Part of a small language model's weights: width 96.
Each number is 500 + 25 x the weight over its row's rms, rounded and kept within 0 to 999. Layers, rows and columns count from 0. Numbers have three digits each. The size before them is the row's rms in percent of the matrix's.

# layer 6 attention query, 128x96, rms 0.115, rows 0-127, columns 48-95
168:474491479481467484522502471503540458496456472516486521512509518459528479457499543533504513461488456514475502529480475466487488498479473539494492
095:476523472517486471471476465501510495461498545489465456479476481515496487501499504514493509563485507542485499517472523514520502547488501474457487
102:485499468519484513457515506551503451493458516498457493494527502519477467492497521530526516517477502522495501483500470508560475516486533526499504
081:469516478477496500476494501527525485450532465491527503514465437481482467503521516484487484535541453533492516527492498561494500502486532494509504
073:486519507528476512495498471524514483505466482518478460523476455450511496506567553491495533524499475500540490478455504536494507500481525508477496
088:546496486503541508518490476477536506536573495455511558499510535529500519515501484513519522497511530537486481499495455513478511512517489508517492
083:459456465526489543456520518566517491540491493493502500512472465479468486501488515522487513463488480505496518487459497503493496514479520505550504
079:507523493528496536512529476475504516494506533479521534468498531499504500515519515497518557462491515485518476493501475477472522548472492529521499
138:460492467491502493493528485509514472515519505473455488504495477474515459459500512523543513492475454562480502504504487484463535474489507511494490
077:455462520488512481475485515493502469480525503496515477459550508507481468493505496494503494536491536502515513434557517518523495565470476518480484
062:529516529534490508492452474469507499533499509507514503502478517525510495471492530527535490465447513470506513484506487495496528531514500487470518
081:507514502510519524510486452469489486512499483498506519465493520487494533520479488510534492531463552428515515510513490476516522567510471541533490
074:508504472516453531487516539522526531512476489487529538493488526502528532518489473500494544505521487502509501468503486487504491479471508489521488
082:529542508511525511554507509463487537489472518537537570502505522501513533498512455480472540490513531512501469492487493479529498509544439486517501
069:525514498500494525536522471517517547511503479517522549496515510517501509494488512531483482482496523489528517524506462513500455516483482518515507
097:529502505485522498504507481492434500470472516491549532479490468499553507557536500521502491491549498461538481544438456516551503489488487505517503
086:518450511484472487502518511479543507532525484554501493493485534522501523518519527512508518514451480492505521487490414462496480482475499484505520
082:512490515483507510519512508490555494518485505497536485521526537484483532517504490492495507529543477448500508502544484440491499490487509472512512
061:487509500519479452506500457501458523497500515458502482516508531508510513500452518504500498491541466472476497537476522479484492484490527513484456
067:478534463498476505504519511536456509466486494436501498493525481528558509505538486514480490502537512528551519506476472517512517499456534500474534
081:493494525514521503528514494490512458478436467562500515498502488474497508510501495463522524496512514529501504488525504477479433495504479477506479
115:536549524505518465532448501479514531509493499488492460522495518509449547484469509463487466517516543502463480528517533537500486522519492479532538
105:473454508496515492510509468474504460484497530509550493513493499483471500534510472524500468485501512479558455491472469521495513491543497523488518
072:457490488475536490476474480510524492452550485456501485459526537470490500475514508502549494445478475505511536533478493488477531506524503513474492
116:482502500520514526491493500526528497493509531481476529478534491504511547486476505465475456450425491527526529498505539468438457500465504508527515
116:470462524522518511540521518511491483469497509472511518455467475444534506516551529518480510508521491555509538492504467499472515496513562544483494
103:474526501494525535514515521553488502535528470514495509489469509494502469514479488500468482479510534516492543542537470542507474519499480477499490
119:502466503508478481446479481553474503498518503505528489465547510518476505493530481499480518509482511542500498478444489483553569524472474504513467
109:497510494478515534452490483474498501493504538486479479483544550523539494499489494511509490509444535447498491522477504518513474546532461541469505
100:541497494473490505444468500508457530472520494513488511504488482517474477517493515472466468500497548489484531513506469488519530501520485480466543
115:491503536509512498505485493493514497464482526491530490486512531514485529554522503458489437487506521506507512454498489495545525492466481490485497
096:503530559477511516509496510542514506479491538474462538504499497506497519477493531510504500472514515517521497525474484543512497491488500477487525
149:536509511508483549533480519499503522538472462545543512515462485484523481503493523451479477482483514497518470472487502467475497511525520479495513
076:524466527494548478463485540493523475533478504491517514445498478523505472559514529463523484513480530541479513498512495490490523525484525514478490
136:521484496507565501468511469497507504507524559499513509465531482505497501536513552551497495492548500452494497552453460491491515492499459520472459
075:497488480464499472531474497476469544494478471479513533531505504514535522472503496448502440507477497541454490492544520473479462489533521502466483
073:516476464493486477504483485474443443493475478484499519489528486472530510554519512553525488495512477516496477519486506467532541456515525478526483
094:471510529490497500536511486522502445472518541466496493488515492518495554494503467518535487515484501511484459468533474520467453524506488541515504
086:497520549490539462478498554509525508505519468500497505507521487491475562475498508507499494496483491509504536527521472490503481494527496496506472
086:496505535515449475515512485517492473508476520502537518455556509476476531528513491503527525520508493546496499493535539509481482451505528504539485
150:463498541489495501525533478531514471454531522429454495491518495502457525506493513493490510502491510547482488479523506548479496504514496517492503
094:511461520453540541501487501454504531477553502508493484489480478519472441519506516443453484470513539529472500510469484514541517554476515499478497
077:509483512507556499483480485448494538508479497535501460526440502522454485497495492483491475478494539521527481488452467504498485570505476517481507
073:469520461469548487500458497520512469478482471521469465486516559518473474498489461507491508482473541483459500490482469455512506561472529517511502
083:499525469484459490519521489572497489493510538470513513462515505489529549523518510514536528515496481484490529475480477519486500460496521517520487
090:520514515532492455490521468512492530522468497502526536488473480478524535514498513482542484531499500485547518486546539526465449504504517486522516
086:465467498507520514526447518545461491490507510535522480420516514485505525559537471468472484515468516507504507516461495501566497518512486566515503
089:483496478504525499507524466521481504515464468479527537474493469508508510506490500479532504452536488501481535540533478507543544475467499472490505
086:525472498496560495488495498447533512511501501506464477509484536509510514489520459473540517487479524469492480526461478480492495525505478506490510
121:480503468439498493490534486514521486465523503442467498508501493553538460502496514520517495486542480504494475517500472487467513457461511530467460
102:461451462462513473465504502511491519512506518525491479465505484512527503489522496502532530486483486502462512532465501488504542477478544554494450
120:529534495558484499505504493535482469493475506496525539469531518486541564506509482496505481552455506480527560491495526508465492467484497484530526
088:477463519498447481494476541485500505517522502490537525465521519465506544486560480502510576506474491498449494550492490492534488481473490497566492
091:520539468493441504524464528474511503517474483525532503505495486479493557529498489492482515523479525495457474518477520452535511504496475506516534
119:502536503531500468506477527493479458507506500492498505515517495508508544516518480527499471527470496506497507508513502523438478513522486516528534
115:480510462471467508516528486511520464464520497440495490535547492521503463501485532512528508471544492497499498510499501512490519467528510495473490
088:481497496469474483531465486488539468521480482487491508543526514515477539454496459526475525517468515515437509465475528465492520496521477482489501
085:494545494492554495489550454519478478482517495465488454518495486523522462550525528503500483510539503517519488493476517557488477487523517494480500
088:496496476567533450460497540484508479483494506535516497482485486458544548510452493480488481485505464498545514460484479466542487473508499481535505
075:506557537476513496519488497502482480528479495476489509516474519510485497485474495487513504542501496541508469470503506515500466506476479486507481
107:546504517520542514502474501488487491518498511553476521462526492475514553500542482484496506530435493485466516533509525478501506517489457520511495
097:528452486528539515505510480496466490546456501541516497500487495502509501496496538504495491529467509476518503533530487546529503482498540484504535
108:521531489527487460498530536469525476518479495535532525503470494533538499491472501506532487508521518533536540503548489459505480457489498475527485
084:481554523523455539525509511562506502469503505489537476543502461518488494515464499505488499519505498483511531525498507537480469495530516480521515
168:435490502476453537499507495498513472509485518472523480505515465510438502540476501504496471492503491503528485491486519486520502529502479522459500
087:488462498486565532516486459548498541497493489525523493498536484499483528534521473487472566477487536478495476483513501508501507527523509475513452
114:466510481519520548491493458536513504500515538490487481467581503531460469503512487479488468475492529521512498518494520487535499559499463493494485
086:518510506536497491488518470483488469476535536489462501507488497516506482462491528522525465486492478520482520499541485505475465472511488524503494
092:506496495511489458440512523465505456474523489504510515492507487526510508470492514498518508519538481483468474493478502451499499486517496541504459
085:493460480499499433450470541463478503523485507470519496493486491474510537511527459532503513528514489466481497537473465474492512499520468543520480
097:458503497508519541532512477545479480502524509573480491474498525497518487481501500488506501508458510518466539482531513502495491525523515537519490
088:487473464513502428458530477499550477474539523479520505502482489510495488501447494484543494481525451495497482462520512486501517486524520508531471
144:485480475512467415462502504437500514485515496482526499504500481516489506539513483500507473523508479491523460522488513479508524497490477538481484
093:522517494532505520534494481501499553557471473535530494483496513476492520532517513478485468530449517499528489498477486505545490531486461461508523
104:553540503516536497507463517448481523523500493543509528520497484504477517533529512502489507509476490485538481530516506500488487543536463464505542
118:535529506495492502526452494533477528513525510530482504479502538490489512499532495492481500516445536468476512510486496501479469538548479466509522
095:440472474468493514503496481557489516496511514494489478484492508511499488493520511522540513483489504477478522496496510491479528493480551513488488
100:502472445531517429434517537466514483512497497486498518505472495515517513485482506489536519517537492499508510514528516488508509477519537486503483
120:466472493479531529505490495567510497510530562510452488506486538517534481469509520532530511504442489500475551492481511522478480536517509537505513
125:484476464485493491476522521520479474475527500461485449494504489532529450490487508477481532484542477510511533494498522501534545483486531516465502
136:538511513535516513513453496485497509537474482541539525514503500478483518510532487481494505530493505488515469486487515482483464529508497476496531
094:459521507466489499513517492533510490463473541456504467491518481506517471501490511533520439449533505508478482520498487496469521498472501514468505
097:466476492457509496496523498541494476481523516486467462506496499504522463490503505492527493484489484521488517509488495527504523479478531560454465
088:512501528498506449526545503519520481494488483497478522491480518494531505472481504500531522501509503523465546511516459503484491446489551522504449
095:429495523461486531443498513546513464471541536478463524494474484492510462482528528519527509492481479521500545460488478529512493530495503514481490
098:541515517470505562542496504487506513535463496484468475482480456489469488507526503494483506511502492504453495506539487516517518529503505482517535
094:481504478505501481458491583453522484481505507539499535514475527468531500520520463485516522508485475453488466477507511468528468541480485497507514
099:460483504478510503539545469502525472492506507485533495511508517513475504539517523501505500487509459489511490512519497529499538468521496521509462
086:482492519488549540518544490519529558513521538529470482444542519524543512480496496493468514471438484524521510508498479516501506484512483506528495
074:452534530567534466531539534489520463504464484492516506510466502482472538525489472488511512487530481488572508506558516519485496536491555498500521
080:489531528527484486506517533528515488496476488495529489521459490526469515483488492487472508506571522464510495462536477500464477502480531467473525
090:496474461515458453434496518493474526457501503494521484504526537534511506522503452482483516546526521507497488485486522495518546505495519491511490
073:519530465471519486513497496488459520543498485494505487478517513533501532481477492504511513531448504496482502523509565453515458489514505527521517
093:538531524536507506493451488490502525525517472538489528475432525467517480455545536504496461522473505465489538517526497459483486466485506494512504
097:503500501485502489466492537463500487464478468488551488527511527485474487511495431440470550504542494442469467478468504476490491504501519521485493
094:518517521512454518535522511545513554514541497497475473482507529523486547502508485512495526501436511494516524557503497487538486514515488501526524
159:522508537458482514469478514473516505500507470487463518513505485537440478471471462470533509465503543556507513517522542515484461492512526502516528
089:485500526471480487497459518503507493484494501496513516490544509470494512516539492448513488497484470511456505516491487494489524522516503514520528
144:496465526510489537521494470469492499475517467437519518473548481531480482497501510515465497519510531538490500534458512504502537486518471567496503
100:493529529508462478514511480546494485467463505520500505515534529531485532505534473484509530508493471479500491481457434496512498473482514511486462
092:500493507523496480537535497522490494510473531467505496521551522562474509499480475540527576481520505517492481487519489525468499441466528499508486
096:524502495550520473491494474517507510518489535536510522482477502490529516519505486533499448487504516474524500506500486490507486460442498480475468
106:511480474474499459441507494478481519533521491533495486529516517500512492508492545475524521478472478496481477497511503482541522454507523502523440
085:509457433517490506489541484473511496513513489470513494489512497479507506514472525484493528483482489545462523461552489497535513519530511509544475
134:531484501555495468505487481478487531527499510551541505452546488520514533512503485530467490525485496454519460484484459510534523516491484493530502
093:488515505481532548483433541482501532481510524536498446482443501456498505507525521461477489496438503478467496522496521472497491569522485531491529
085:486543547509563514486442526479539500491479528552532477490441492490512508503484480479499481495478517507497491499489507475471473550489479499509525
090:514526491470538505485457492479469474516499491519485520506470499446530490502510487473532475533466526459508499506490521463477532550533480466493490
085:514480449485501519493571491523478527515507473470499510518520490517528509481487559539529518502506482519462521477492490500477519445497543469498438
090:517490510546514486522530488524501494503507527477526521482526494507519519527490548513510512472560497530524517459511462501521493471473500503533473
099:506491477504568518465455483504492490548517498525491462467462499498550483508494509515534544527486502531490470519491499466481515529499490566477447
099:476468461488494493511499474537469469473527496459526517475517490527508515519492528461496518509546502518522521473477451495548561515490502517459483
074:506523514481549521534484550460503505481517518523507522519488531480499504460528481487507506510469491503491496522498507471461504524508450459486558
083:504476466477465502518596504486454506477502473467494499501504515503514477471488499507510467513488469497534531516539471470491506482486481493506491
100:481440468477515488473499487473483528509509509495516477478498501524512487499523486477511532454526461512485502511462468465485576497492511537500442
116:524496493489488474520556490565506467491491500430499509490541500547520539511507514521503491491520521499508538478476483556500514438508555457491512
078:477476512455464514498539495485518507513472482517480456532519480513504473491500525479521512506534451538472512529501532474470460508516505498523476
092:555509490500470482499492522456491516539462484524508465485501481505511527486494511515515512543494479516472459517495516483525524476526507497512494
114:484520514502536491511467495525507488483494536464510487486531478482548522542513458487485484517494517489473486489454518530506511517500500533504531
118:454509532532484498545523505537520460482517503519509545480502513484487536534503465526515494493469501527511544502509514503492504471490504511513514
101:511472513518475535493497485527537508531505514556481522493546480477498526464490495484476516508420499504505508531539492473508498531526465510537494
076:464505545495536551547491448550513469498556474488480494520512502472495497477507543491500484475497510538511551474518526509483494517498534541452511
093:488476466489549472496555517520468547495503476490476496490491519489482436479481517478500528470542501497504510507500469470480492483481534492470480
104:501481522454504525501478499537485519504531540479511492503517485569503509471472486475479519532515497536463535455535502522509493516468497517516492
105:502501474463511510470500530494448507490542517486484505468508515529531515498481485498537482558494511481530528513501471495530500513569457537470521
115:539513517518502468457469485465458514501499502511521502507468511514476476558510525515476492521491519484541489492478469523526526486524479470480508
123:513521504519515492530520550511499510481454483501540529483484504484545549508489482490503515490542500509474502496502457487485484485488508470519497
090:481539517503462550522463497554485493471517502485469521502522477511465506503510510518486481535500524489527506492494493545513458456485525492528489
# layer 6 attention key, 32x96, rms 0.102, rows 0-31, columns 48-95
099:506475493474506516544487444500508499502502505474473477480492543496489497481515523506485503516510505505486510519562453512539446503483491496479485
093:460537492517495495514522468495485515493525531517470487518493489456538498446486487498501480491477491534504492497480541503476492423537492528549507
098:490488549507509462506467504503480509504522485525540503488492485482512547517497429478492509489508514494474500513499506482442500498501483468548496
092:467503498499495507479540488499500467491518476477514500450538477520497523566489545535497502512504519442524480541507502505565505531503503526483524
071:466495494508472507467539490503482513492529534453540514470550489523517528499471547495473515542500480533509477553548498479541478473506499546475504
083:510517451479438499495550529484507498484502476483482489535477502511488493461468494476506505514496479533508481489518513510515511471471507488490504
104:477514542544519519477514508525499502489503516493492494445489518502458510518515511517470457502491524483555523516503498529499470557476486509500516
076:507450501471467504486516483459515536482483486536507507530421502470560522487492519495499483544506457501501500501478506450471448493472489511505488
119:506483459472495488478466509462471497488509517477507493537509480500465477494508498469520495511509478515466442508487532503439524508451530479461500
086:490510531508508535512479529545498542522489488516513524524488443496522481517494452476463494473509524473474509496457501504470498487506523517534515
077:499502548500529544514473556533494513529470513524515521485503504502497497509502440481494476462525572519494515455508514526493501510521512489522513
073:500504525483505502537456497532485510500477467568494526449473500508530511492525491519458433489470506514462537496490485494528454530488511509506521
096:505480441493456449496501496449502493488499487496467496552466538448532491498489529504539521530507463524506477535498523489479499493461514509482488
097:517509459474467477515486504489533478515511520510477518533511549489516496503498488496587515523481508487479501488518535474517533479505499501497481
109:501511500479467510525473484494500529515480440504475467541512524460538499470467506507511529531472469468476507484528513460464533484494497486471494
106:523480466479492466507514441503523503523535485505471529538532524487493493520469496557555524516489458499482465523508513486499511495503498509499457
100:508531520501483528512503514512486465446535481499511512449473478490489510483472520508500475462487542519476491507482479523503493478520502470518501
091:499483440502475467505546465463528474522483505487480505495497539511539499503490507506516551521494443471498495484516487466494494463473505493475514
105:482467466485473455511493478474511503524457461487484484539473503475519491507478515521517532512526449497494500534507509462482482478485512515482454
094:477516473493529500527447507484510506539480489520509467527485546469560476518492530556535500550460500501468473495520507481498515546494493525446450
116:507469497484491478510521480475510544516494460557497527535459513488505509516493485474559530487494505507544514503532526481504458510517528468499444
102:538522522490509495540454502508520471526490489471485494519483518480485500483491522487523515504502563502476502495533511498497483527522490484520554
084:453466475481507511476504540473495452494514513474572499498486474534496469493490471498545498514525478494474469502468473510471532509511474539524497
122:412465482519496468525532467514470494489504493468478512523535481476513495532562475468507487483485485510503472506487526527475516496514513502477517
105:482489478511478495494503465534502485511476491476468517484542503540526533477488489460509469479413482483506532478500531475449484499472489491537519
122:470466546520519508522528512569478515483511489492523522507492497457512521533519511485481505501470498531485550496506505508489547491557545535533475
116:469500501476532534531538496517487516528467494533463530466462513471548461517486526505488455513482508541521527539522486508515474530499475516483497
115:474485516483490502450487452542506515514504479502492495484528479523446505511513512509482518497499486522499509505443521531542580472473493521513463
104:511520479486513530415515477478532492512516544459479487492532522516525502503463503514502525506479485471477481472485498487515518556544467525505501
110:560473506453478504447495499461508509465507459502471486514504478519482443509475523510458498472542527497490495504495455492507513475478507478469511
096:467494523492515494503497450519512486478490560472496490503509487512514525494527483498483464508495476513463502498486495550497516502452464539484487
106:483532507491483509506518516544481485459511509483430500502543490488524497513494478508467469498499514506544480492521533569499491469507503485492522
# layer 6 attention value, 32x96, rms 0.0831, rows 0-24, columns 48-95
107:499495489520516492450493471479559508495531497509532511486474473510493509466524475516491461527485499467439513483474537489481539522485483533528496
109:494508524478474509515498509499566488518480470513499541470475465474480517513443504528503501513538500509554524500555496497507505500486532485488495
094:497491474480472511488505524474474509499525505479448441477498491543506500453457520467461517476503502491480553518483544474511518512515493482487510
095:501507513473530483514509473545507542488521560488510497477542529502508519486566476573495532508498497503485503541468518539549521483495483519500524
096:478517447503482531534494488520473505519488519511541498449459463501517484499550487481497506467509524553492515511541507480464504526472476535491470
100:500514517499481508477524490505554502514462520478465472482486477572520512490545523533518545547497479542487509474511476458509487498472461504517518
095:512471486505473495440507449503482487533512518519515560517500512534484494471533524487511513519517518504546505486466512489539506454472507502486510
112:503514492529468520560473447505513514504490493537470495521552541511526526508491507431490520547478479523467543484490531511480493458492493518454494
089:523484520451493508525499475497472469505474474503493518476482514511511506521545464499513495500491490511452485494579491512518504497512533505507467
102:494472522496500489501519514485517594474475450477477518512488513516482521501475522484482475475500512542477547511520492502503485509479479478465476
106:501481500526486499497486496444485544498513462513504486510467507484507475515526549552487542514535503486541497524494502498542461549521519493503520
097:493511492473446454535510519521480484504519469475506500484492537488514522485516500510527492483490522489476495504560482487505490480526521488513492
088:496470507527502482473514492514461540501501486487494475466531480551478537509480487517528503494524544448501539530542454458503514505516473458485469
103:513471477448517528471493485509517479467502439487468470496472468495516471485520508503500499464538479495458528512515466516524504535543477496494502
093:497495523503527560508513492487470466480507493486461512481483491479548504505540529483543509544489511539475533516541487538513492497556540496501516
093:511520483527511520502507496516501535518472486528535521515504456481518487499509521541522496477538484534510518510463471496473495499546515506490503
088:518483550473532523507492528533505459454467466513540512519479549516468506486489489502532523494524514495547484457525546475449509493523432499531496
095:521504548519480477472493515492515458456513523491497501467486495473494511478466550445526518522518523483517515482526518452530504503507509541524496
104:493508507507486529497525492531601494447507466485467456494487499494483522472503544515493508445475523489533490509495455532472492495489538536489498
090:507516513522504492457482480512500482507462527533511511485488456507531496543501487542494523472514432503513507564505487520545555490473460493536469
101:488556507513540490484485528489549444487503514492496488479478498502539467479500575479519498486506493539532509548498542481494527507489507493495486
095:488527495486490494499509487541500474466530496505486527485517496515486479532517471521513513537523502553530444444491503468527508486507448507490477
101:503480498501499528511507479503506509531517488506510557513498471477503502458447542511486507474482514491509505511494443456463458551523485540525490
106:497496522514520493477517472480498526483477511500438515514516464525444518448499492496498455523518489537485494536537480492519509541510499502471517
096:504506546461488508473497519516530544517458488531478536525514489521524481478498482484476540523519496492506511527531481532430471517480469485486504
# layer 6 attention output (transposed), 128x96, rms 0.172, rows 0-24,32-55,64-87,96-119, columns 48-95
112:513499533504516512507503530551449498526495484513508546454503539455458537541487483460482511485525512500545497493534459496515460534510519483471493
143:535496506515505463489497498477473505470517522465507504523499513519474515456507509494543496490516472487460500493468516475444529496554511506524514
108:429512488530492529495501509518519479481488507493531535524489488460527500549516496538537481526475542489525474492485463529516530500491509487494485
096:466498505518488517519509497491489467496447416484518522513417476485473510540478528495496490497537482522522526442521474490489489518497536491483532
111:532480508514464487497518517449511461508486452478487527463554526463523525513503518530455517528467508497490509483500514521533450445516494469528554
113:436453489536471499511491534488450472503510516492517498456510518475499467539462488491479454523477514513484522493496504514523515501528529495465479
111:535514504491493489546499508506513577488496485466481486545467485497542507475460495525523492500536478488468463525499470473512508528522487521498450
103:495483520481523508443495532529507516497539476488522498549456464490502484486523482521547491524468514500537450502488490484470499516488558511495440
109:533513489548517497480494491477514509507496550529516485522523530507510479484460525475455504541464442477498488517469537494499522453528509501516520
109:464502484501491477503451519483529491524518554482495458449481530492486511478481515501480469541528479460501440529482499499486509470553526499531533
086:582510514449512478464510493563497499498510515506478525537502475470513493497485482487534507500472514481475490518512516469491506508473466537515539
126:540511521518516474456484487495491509513530549519513503548503474494504478442505486502532494491490455472500508493478520452495541518511496502523482
087:515541505521491497518486497459480483503507523500530525500483528466486503499518541516504499496500458481514460495487502500519540481541502516533500
104:542468485530494487493513525459511522526503536520538537543575542507525502520505485492519477515471481453543476503489550476513524497510525478504520
100:538488518525489483479507472550524572482529511491524513537498493513511502483486486471510531501494437453511483491516533457498528487484494512505496
098:543510481471477444506499495467483438478522454463492497474537537523539491493503485489499552481490483495488507445518513472498462496495495524500508
096:527508507532509505487503485507464523513538521518508482494495483524479494483461487514472469492508486469498520524474519523496543504512505500515530
112:567495483484508470522476488522468506475512520473527515507468490544496518486501493502505514506519466487487483491485501503495536489514524496499486
108:431481473510488515483510509449480471554489498472493525482483483510484506546478501490507497521542498520479459476494513520511509525484532438518538
115:509526474478507483540512501501471455494460475445524501462509558534456515525470531460475520534506502510500492442501523517459475480529524518445535
111:507491497487481512493527470524492511491469528482529526499537514519504514539493494486505507536505504489507509465528498459523482455466504508488473
106:458548503504485481541516499456473509463466510459517458435489534481499490499497537487478479544475468459461511461509493484468498463522524514468499
114:561506475469488463496522495507428466472508481502529514531501502468489500503559480526534517501488490490530484470496543493519523499495495518490505
126:521448480451498528508498530522466490530515461522533509541517512470526480525505493497521513479490512519507534507480495531457512509501482489490515
102:457443505515516491509499505479517485515491482477520479517477509494476488528460483513470472524524496499513465487475489500483500466504531497477465
091:551504461491508482475510502479537561550474489496509466529511509544474479486495497496493506505505519501474475489501476543505549456525498522500482
090:571493506478513494522499506503445501506474484497512507487506494489481488502507488504518517490517516437486521542504490520512564472454479481517477
086:489490492501505484508487475526485475484491522468523510455509489456520487532509476479502510542521461510511523519486533440511461504472477483506509
094:459488482515466500475454535440523480532487508540490506515505483490487525510527470443539488508455517500532490509531505540506534491505490483521571
088:473527496504466507518452488511497530446495511511458491461471502499472499507498502507541504535479526434477494496516491496485495538503489536473493
104:499499512475506517488510497482501502547502491523481488520503513459478443454513489494500488446500495489501470514507524509503527475484495418503542
088:559507513499577529512532505515515508528490521483511500519467502481512493545523462486479505444536505476514526512514532515502542450502505525492482
093:533509501510602524507521505487478481495498504487481508484495517536441482506460537511494492465506536515531546505525508506504478510475500496482423
097:491501507462434506521498510533490531492487506463536506489491469491507446461500525501490508538491488535480518486474507496468425532505499522472560
086:416505484506447481557489503539467526470518532492478506490500491478481535480488519471514499574493518497460515483502505477487497550503468512490472
083:504512469506458471517486495548471513505471505455524494497501528499489529535484500521482522536503493490467512497499478504511510472513510503532490
076:538515526496583482478460495538525491495493519463516492476494510507516472531494522505518518505544513475565500500452507517496474485470531503476485
089:528540522489445506514495504507489530477503544466500478500490524500508545430475495515460456532499505509492480474496492454523448528493511516469510
093:538522543492486497515512467509505519478491516482520504482477491481501439510500478493486492525495491509516515499479526438491444503492516502486514
088:593514494501524502480482483493498493506491484496493487475487503503447435504517499502475498513491483507520518539464528462481562454524507506514558
095:436472525506469491501439489523504515500486531534524470517478530488488538496504508467495514514488533481502472537454527520557519509486512494508498
106:457537477525461506480523496464510504506500493459530511518491508476521510537510541501480471479526486506524487465465466499512462536502565507485508
103:490480467487442504498505537503512496538516495523447506531498511494478515486526459486474504508449519503479483506505515538516513512503490454523523
109:506490473492474507475496525484476484511521531488505513493519456511513520517510511504498478490491531526468515508517485441520492474496468486488540
089:513521506466435535514525508495483522496496495513468489543546473506460547433506497517472493498444486475469502503535512528498517493517482478531550
103:573485479481537486467512506504501498504520488529460479521488514531472506495517486485510492488461473481496468510473509473503553436519532472512517
087:492503486475477505510462519486534499518514518510462509531506515515473482442490537493515481494468538465502459546506491500490523489523492467504536
092:551535518520435500526489499475501510488479504462509499500503518490474440528513520500474519453523538491506481505467510494496475497480509460494455
104:510495513521516493533567490529478478475495504532473501466487492493474457507454480507478498506499475540471532462512505501477515540471516532482457
114:521518492501500521555504506469547524504466512498448477511437482489501478431487564500498479474521489497478485534525485509470494498516507507499485
105:540531509505444536530516473508473525501503493492452495497506481527510463488499489531511460476497528486501514492538489548516507489472462502539490
103:477522515500521526558491486521534544510515488522480475522448507454480495470493492528489502511481482515505507530543533505500471506514532523509488
094:491502492494441486487467505505475505517536538525527444526513496478486518501560473509513463496451551497509494498490487514492542499483477511498562
099:522523464489507548486512455498502534507520492514450474519512476534505473477513473513537451477461515481482506509487497507508549539482457522524499
091:483499538488529506516475496521530551465530499481466455513434516473480502463465503523497498467542497501491472547508524481513513515490523499496484
087:483486520524556491518502472507496481513507504476562498447492527475475501505514500500505472506486495555508500517466486448484511546480518511471541
116:487477499520517470470545549429495431518467476518541535509492501513483500550491502517475531477537502521517499489517496506552484508481488498491468
081:549456477463463496472517518531521554508494523495531493502479466489487486474483461467547513492517517533459508514488525486463465545483457506498493
088:490532519531434488540485495500489556500517499487452493522512480457487508468485516540520487500469496489500528493524486487532513532536457515518517
111:508467486531499510504522486471550482526491506482483527513483514475464496529467488478469528497504456509540481524535494453497460474525517495483486
095:505520546448550485508510511511496472481492503459514493463468520501504487504460523537498499484523514512486482474482479498470453468481527514498502
098:501522503482468509522487498509498527474492508501487460534479493513498489442491500521494458468503549506434505507488491479495479511477502515499494
093:526520533479504494519511475532540520494497519497480472460445512472502482457485498510481448491476522498485504506488471487453469456500517533502506
091:531471515461512481485533519494537451516489505509521483463532506496493479533505483525458468527488524535466467487509489485485495467515487514526562
082:548466538534524468511471469510516526493491512495471535493512495472449545484472496472485476541485533491541496503493493467519526467514507495513528
098:482542510467510507524513501533537530490458514478443488480458520522469540448470527496496465460488513507499515529484450501459455486501490469462463
087:519516464502449539535473502542527529475513517489451505532496513518486512439498483478487481444476554518464474503512501507486505535483463506499528
101:518539510543474511490478508503518581501495479514467483545530502509495528460499528501504485480443508502505533523552497506514524503515495529497520
094:515501486497432523482469496490504515500535535526497493531509471510475488477508489480493476486488559474508520532496510494496517521486469459488506
088:563500501483527553494482475503549529519519484542466472500494482545498491455483527490485468475503518497515502558501468508475536494507521503505450
085:477505510506461485481474529490479467510504528488510459523477474541513483489483480504522487496542546490475505490546496457505503540471461498523519
100:528526547519472508528540479461553493445500480468471500477514506464453524470477531511450475475483519525523501480496449507469477461501541488509497
096:514496538517512497507518495530521514516469508498492470485536536476541531484515540486421523450472500514517492482517455509494508465478535483507531
100:490478490512496534527517506525460512511467489549497497500522512489460500532525509494495429483455504521542480530515510554512549497486476539504486
090:493474521497502544529512480464492468487478489519506435509485535490463465477503486503512517516488518469463481493464540509527505492482457514504438
107:500486518494549476496510513550517525479524481485548514510462492508529531517493511512526481506515480499511472493489477519557487506491508533511482
098:472453485503477493497459538433471494522489507544464499529470548492481472469526519478483490522482510474535466507516522483479492487507517485507573
093:446506498494497487551485463442493518506503511479480482512519539497442509477511533538489510543443507446476495495469506514516518496503522512486474
095:486495449499524496512526533510472487525521507506527485517526522452517448464538481463493509449526505500537455506460525500474528482521493490483485
076:584489510507533520515529571505497558518526531488535500496527468467522496519502482521479464451525473462506532538529488494508543531501497505502508
098:562478483438526537501517557516481536525442478497486497495481447479485473522528504523534476491466526523512520548522467530520532509520474501510487
097:553520482504515469482519485548489501502513520489540504490530482514494508507480516502511542516470471509469507446515480503484489495496479519483481
086:455482491514475488528478489520450514503493498503476487471467494520483527490509520484522490573444486499487519473508483484517525558521491531518507
109:528504496470457475512494509578501484502525495439515509461479505521477538481477503497493522543508513492483512494484493495521476479499525486521508
077:582455498492533467468506505477486506516484521480508485523488490492534473515459492519526525495546525501558505473497511484516485433462488526476451
096:491549506473477488533487490451469491489509526486522505488451516480474502511489534534514474535528514480512489499510523468490520508485455521463509
086:548485547480478468485521492494504503483520547514539505483493504518502496515501462497502492514493522453507503518465505471468451445465502539491477
101:503458530461476506494519517490530493501476533511517463484502480511431468506486481508484518506475492472493493520511505495528486450475466510504514
110:495513501447473475478472513500505479475529482499500462465528529494461544480502472516511502544452500486459486527455508469539488460481501471505493
094:497518465506471476486527480520471479500529449460506489417486487523525503523498500487467524445496511502509502522556447519482512506492524437520514
103:509498469480483528512481506502508535503466493499489510525499515506481478464547485536482491503470501465472461534504509530490477506516452493500532
099:474495506528480525480469530482463553540509520499471500528471490555516488488499505485493528510477456498491474509522485525515499539502514526488516
112:489527479485462536511505496502483464476528503532487487499526526503442472464548486476443488523465548477485499499472544507481501473493509464504545
092:526460498464521508457533509537501494495508501530507500511513499528469496516536447483441520492450517461503451511514494521516505433494489499543518
095:476546458528468494514459502449479469545476528470513494484513512467454505501568525492560490498467534480492529496499495507493538496560469510513508
099:566574489474438476498508498485496474472442514460547482485545532463486504495512484539515504508497510474493533513478499491498495437466514450502482
088:476525524490519480491502479520476477508485506528509476520496502497453524543473528535496492541447480458514493516470525508481455492485501508491495